Part of a small language model's weights: 3.28M parameters, tied embeddings.
Each number is 128 + 32 x the weight over the matrix's rms, rounded and kept within 0 to 255. Layers, rows and columns count from 0. Numbers have three digits each.

# layer 4 MLP up, 320x128, rms 0.159, rows 289-319, columns 0-63
149101075129137125163171098159094170168129162114139147117102161151126083084099148085118129115147159148060085158152127089130141130127133165102090123123162128149094163120145115146104145155088141
148167123116149077120137127135142123140130139122176159103078142188133116140062098135125232060127127111155117118124123124070173100101134136143129128102168155140121072099119147151142140112123157
197101128070129072106089125132117143112124156135161132159145048143140082114137159126158094157117133101127118125111151163071149083090172119093133080142098139125106147184140067078079130125164102
125112141116154073117165102125138135113133135089123152114129138116131095120124120124152175129138101122147121109148131087093095074118079133062087130113139057162092070154084137129136093116144083
107128168131152146103099130109145143152135112110121091129098112107147134101145128150080127143104160147152081118138183125144144183113198174171190136108111139086106154101077092091186109095182170
148108108144166155184167080126150178106156137140150065051144117041114144096130161086158148146130118168079126129150114108200187158123184098152075136152127194106165180158115112152120127122129108
078136172148158167079117101108090085131132137165129194127133173074158105177144102078064081187146107157135154112191141156093081116129101104102159164104151130148129114126042105097158187106165129
156139107120138128087166139125093130133192059104122147143167124078142133094168125162134184120094173125094146113081162156104161095140116121121136125157143100026138112099115165161178133163097171
160128157153124107178143142130098096103088107144141148155115143088104084093111128118172091166136128177072155179117124128143133154115122139083073089110134109183164128085128099146127135096142159
148097148138150149152211123086102142116118160097154155105148115148097133127138164108126136084117130142073125164184208098100068121115168109145100098135118113152052152096168106097151061132161174
103139127152136101136121128130127150127127156173146135103139104125116142121184111159092101058109136143126179047085091143081100107146093179115115144150121101111163175138136122107058055189137122
132115083147121069126190126122094109157113114124117128117083141075154162137134119106144080150071121111129061158090149118157181104135123135126060152125144130159101087104099103126072116108185040
113134126105111104127102133121107167153140126147106116122123119090104102134220127149142157147190047115172139086145120138039129147121117141092104174098161120122087149138117111117129111124163102
137128106065097143092128157091166068198155057138120121136081189141092117164150125174134155105203148135179189167120138179145177132125111105085099132174140185124113111133163167123088106128159136
063158148133154121161155129174131157092099170069153106059137181156127082106099136088187134088120119151090113085098139133140201163073095131107132137127063152106173157164124178105115104129126131
141086091142155118095159118144107146186058123093113153149140155138098152103144162167163144148148173132101150197185125115157111126116144100160072130140106149175137158153212078188098214084137131
105166182139135131123183145105136186123103165129074093198164101144133176097112155017111181166085129112086115037134104114089173107125161158112138139159142136120096168113096099036118182102126155
111118149100119094098071093137144128120113089131114167152161073102138165182109135061148163194132130097093154180136116157104059138115133112112095155080138142048165140147107110133140148130153155
097161148165070151110137042177086159135143199181145133116095169102115124158100146123155157161068128137148183159094110080174203070110092128152160112164111157161134150116110128117162107145130143
127088197141159093122188115147185076027097104155069118142175107087122129131139175135113073136145160091152086130108133158142157136107128101127136155166180135122121141117131072148106109112108086
094083062111144117155120128134117127151023056167120145167119124069175174163134124147109119181141115133073182173113129139102149125141198187139135139118138085108174137111119167098136114107155131
142161098124166190112143149177199169214186105136081100149172179114142192161067088124196094137118095158124162168129138118099099177127129128102129113095109123173124153108159147118084054105158143
115111169148133123097117107158126116181168127129124148157153083124119136121104141161114123125140155093128106134106098170137125117108165150160161103132167131143096084111096173144188176164096140
118111101140108133103106074121109071102164123132119162136091137113122059110119131160181121131200111068117165135107117132084120140131133151128048139125111091119065183123140133148135100135113090
141168088184080100100081078128173120054109077142153153112086109119112155124104182138106055100069125124089122121128028131165104156148148124092146061167113103125058164077202168114162108183128081
065080145136107170154142109108171057144119151151066125144166106116122158096062117122140112209168075163153085108095106157195174109096134124099141145146143151155080160144142096064112088150190136
134099119156159111022106143101077172086121095056115108148195141145107078134100141131122124170186097175151050108129111156135144122123160154153126099094144161161132146195120146091099103122132139
150090162186117095121152133094159127118149082142141113120122099128136124168192152107169121121084166179062179140128118133122093143149119067102184152103165125147129075114157121164106089128128065
130191154142111137095107127107116146100209139147096112126123120115088186117097071101114095109178068090131092069128107093143177116117128131124133095120067104124108106131147106150127139087147132
163209197104128045164100166164132159153142164126130068118132110089037082099128092110120147097098130125124104077116111143124118116115110170078131211104106105103085096083076042051123092103095116
154151138163092186107143086105120099188111178118085067133065075158166112131136102122175104145116146167150185074085112120142142115168132115158132184113114134102146119144130125097138121139172177
# layer 4 MLP down (transposed), 320x128, rms 0.142, rows 289-319, columns 0-63
110134155120096116145130122104150159083168154064129085099153143119144119142135130086127145094135121123218152162086125084120144106141141167170088133134133187130166118078126145158137120158139120
191072163117089065147107131156158158206117131149136112102148080167130128123110088120135120092176153131149138100108116089100131167121154192149134130117141143098111125196195161206135184097070099
143117107170159142140192144159121160117164145118117087103129184144123116118185145235122178159077071128104169193091108127125103206105121092128123101166133117159110149133097139147101124138103163
125190096080135180109109143178119094109093119160116067101216136168074087093056082065119103157174109121182120088132114151132124147116136124101143130162126167125126145130120115121193136087129163
103097163142152113144074146102121095090103132110142112134125136088044099106138199117097136116094146117103170115172108117179103160133193154095093147136094146099149126114055140049078126036112126
166145123137090158075079151134137122127080142126153122123120102067120114169171145159129137137113210116176158080152181159122117102130114136174124121062128186109123101138141172113119110126158122
086098159140107147129158141115057096131132071181108119208157146156167056161124096116097160146161147182089112192138114177123082130123152156144115182167119159133164159114149110120099148126105143
127164125132091117127125095044118170151123095179083135122114157104123127101100144205203137106143121179132094099118151100130195216149153142159112180163139044102164122162140107171159127177100100
170089166135135092110126127113119116095101145086154148146093196135112129174118103137139164178143129115195101109100130147144097081083106079088103093124142106191120136120090130141101070117168128
089135109139126128065087179112131132079133156128171128127150155137081117117119110106124124133218163106129094146175099135151144091145091191173126115128137194168137135123096148132167156057151122
196125088095146144129112175102154167095083058086111155189092096116098133163090159147117136135095127141127151074156190144055154110181096106086164119138136116116114076128155159151145145066117152
168121083189109135157096140090038097084142122137150154142123134140151171115106137116160125148192183149091120133165147133122148148155170134129141117136154134085123129165131170212114108122102100
133190176095133178106089123074187132098170134067147098187121167114110165076136111085170116113155155080098123080208186161080143148169121126137141053083142167127081178135143144132140173088095124
082102163115140134141141115103169146088196086155146162095129160171133149092086131120130125117092188091098123174206120118102189176094176061072128103101123122101117166175167120118119196109141151
114172167108114188150131140115116111107083134108103101128088142201153092088105143069147151100117113134083138109110068175175122138145165083155184111130097085136141165137077129153143121115140100
138115134148087141063130224148065148089239129135126099134146109104164093144143165139126103161122075131090104093169145129145091109099085113142085124095151120092183153137117147100165155106145149
159117098129114182138153130138069161042123071108118166162184097113148088178122128075122118125152073190044135166157228177038142100096134157145148136136134097093133140160065149116118165127141172
116087067160116097131121088092116136096181197131170127048133058115127188117146076156188144174107118167125120129136122143113118103102161136159160131164119052090112144146135141167112063178107137
084138110052142114113132112071130151186159173118118105170106144073093129139107136132145129116156173133085122137077070136138180110100098117086187109109132108146174080107081151142151104120155111
128107165075107156103149058110158098139138130116147151174141142087121108076157152075123144170143161077072077119129112143095114070145056115116092191132142124108119104139144170169128084155133138
098110176184140119125134167066159142130128147085154098122108080120095112109136170144143170145147153199103249164139149074065144134156144146146162125125144098176120157071173110068126089150126117
191087163126125131145152158070083052125176131163127174071117131144113154130158099157148163113109166108146125146119092136089091125076133008105129150118142153105110113165085137144115140136054121
147085184090096172120128111129129127192119088147101122144192180111121149096060109138131147129123089097060125146115137167118167162129109081183132182127120092107138111134115110135191087132170108
168090066110163117191155138144106154108154128093146134204146178151158212132136124175145119122135147139132134128080153097063095131177063132128140162121150094133071126121106157128119130131143179
143133168095181088166173121102167164161150161146073101137081096135153136149160174133055136147058098031124109177124123101157127069142179090120079128108137153156150172112095100128080126120137161
070153130095148118164199111146185147075181152082116074132111132089097126074144179125147094189150174083148149137137113095108136124103150136149160111148108165179123098175093148124175097106074124
142162112070103116119131112054084140126110118151118137151118151170141144145087087123136149101067151100128167175139130080083151097162113197129095114149134174139118072128063107151116087093114093
089097116135110157081141099199099088133147158148184132146113134098144110160145105113113125133136150105075121146163129142105141061125078129098095133117099111161141155098171107150157135120164162
161197135140172141110207163121170146153121195162085163177124153151103181126147170085133128165155168131144152123137066140085132127094125202171124128110121102131137117123058171108097109103160079
176088137196148111113127113144125135130161138068168094052121149132102142139162147181153150163128081028094110131076173128146099145110115112113230133099163141117147153110159178134151143100095144
124101097163107151170120089065133150039145142122112083158140144148117097151126116107096114117164179125107181157126145151142159089135054098115109170158182127152156133154063083157150147122197159
# layer 4 MLP gate, 320x128, rms 0.164, rows 290-319, columns 0-63
134086145123201130130167113129175076151088122158113151180069157146161098130067145107110162186119152102113088121106180111114110116206148090140133131124141100104108120027104154196141120141150137
112130110119159138111156093193098139201098066118118190170174134134206105162115109121179071131139096167135157160157109115168149086111158111103078138146122135141097105166154181166136079119110069
102094055132091171131128170071137179151145077111072119125165146134140134152157132122101109173134133128108059140192126099167156161101157166184168112169092115124134138126061178060165170129178100
093098177134104079162112130125077121089198147159075157114131131113094120170139171171159137112058179105174088153159096085190105147128142129130122155163126063178169096067103118219146136083112204
138129136135122103107137145105114152131083128125182101123102110116063098123164095178099132119090129131087127114086122132107184103085115081112184137108156177139124105148131146092084151189144094
158170156126102162136143062055053159094151155125087175186140147133118110144117143183085200108138187090167169145150180166107104115178143112058152114184206107088189113093139199090109148056105161
158138110130150115115098141084152116106110165142049142077102136147145113116116157162110076147144098209134091103115116126172130165125155119122105132136102133133127115072133109131151176157143116
138079190151145146163153124113091125081074112109112111126200086101161126133139107082121142135186125113092094126131099138107129168131095124145189128041046145138119063116101134142168098124159209
134101142150185128100135111133136149115119108168133155125113152139058145091167107143135085094120158143092162121109166126082132183177112117106032172106156182085130133057129125141184132090151075
151118157129076153096123124079102190117124154143190092100077139110142183095138155088142063065170145111125141162065102121094097143118166103138138116128112153160133112126109141086115151128147118
118094065097150127102205075162157127142161124069202188106127138118137123135183114104216099107093116144127138136127128086095088143162118143140085171134103113123109094105155104121135181106139113
047130128120164216112132117096158148118124160166079106192127114098134169144101111158065157182128078108144100128131129099124221177138190112159163111117118124116115167111119155123117087130168175
116105098151148142136105145156107228133182129106086111125178130104113213177169107111091105090122194137073085154119152103142196180133096164129164171164075171125121143114137137100094128169152120
150193133153120202083146156095151123126142106118099084155091133149178144074156141135104136099097129154116155098151138136073108094125113100144117119157135157171141127138093129120094131131122140
124193137105085164138140196110111159141142091131138134072135149159139179121140163127120135075101140125168141190120157158167124141140143107159138130084116093083156083114115089061174109047107146
109163144193105095145122102110142149184053100166099094101167166133213116128119107136100132117121125148110178146162123095148090124087050106118172107111093092094082106090127136147140184146128055
122089161120132118092083139126160079141075169142128109069117147131145102092143126112094156119106154138158139147167132190124066226154149126147122120182190128050128168117148082176198099129099125
120156119134114093107099144147216161122152138174163170118133181101167110031125126172123125131090135181142127162138183140082151168121181165069115157074117084082170106138122142109129099191130096
148149165143119110146119112119124130157128063124107066111198120082155126134148054128091134106148113089100171153136039145153121095113163147176167103074171105102092127140111152127154142129138103
148160065145125112138154142064176117129121152128143123097155132146106119108066127087143126202104127171112159152105087179109115135139112104074076113096099082145158075066156105163119129109124147
109156103132150127135123110147061137138126120181134036121145138104104110148081179131132176133116174160062146166106088151103093149145175117116066109114124138099118127160146135151114162161076133
115104093110092153151175145127089099105122092187123125101184150122100146107099148120083119146146087162118136126121143102121113117201158110145138171147140053108130102109153113147144084127168130
107160144082134153117107153090150097123075169127065152149126130079137115140081124081140094149112122146124151107207124171172152094140157111163125124148116151168168202137150155124140123141111061
136100170138139158124067107185170124096158120157094164156144102066123153139083062144129125119096159114110124123106124126134097111102104166112103171106212107115173081147107126119157107143063162
141110171187161139171174124135074120137068145165159101158138199137176107117130092132119151104131070136100124130125126162156125087125123153109116056075116093116090197087128186094171146163165131
092097073162173087132142098120099080155167154083087147157143129118082076116147145181156088153165133128115136085161118144101159121083134138095152129129177098127131131147101101122043175092137139
126126172071128140100113158129114146147188148065060130062186102117139164128108136150128131121153090083148112101182090145081159136078144140113092155126107149114127168104095192153102098190132101
123147138116120118109151107146112097161132120159141084100126122137199100117148103076165125158159041115103084143177069147086078118059092146198118188099099107102169095129120094160148121086147092
166106130148107105166210093163117131103098122098140145162157161135083077142155145106149120109156179105122145181152142132096158063066083126144119147072154068155073168109112153152098158152134184
121155120133134142102121154135108150177155097128128093121062194062133136128120205164113131071193144132164190098137128230092232133093117103119111103175177146126065115108129080163159122167113068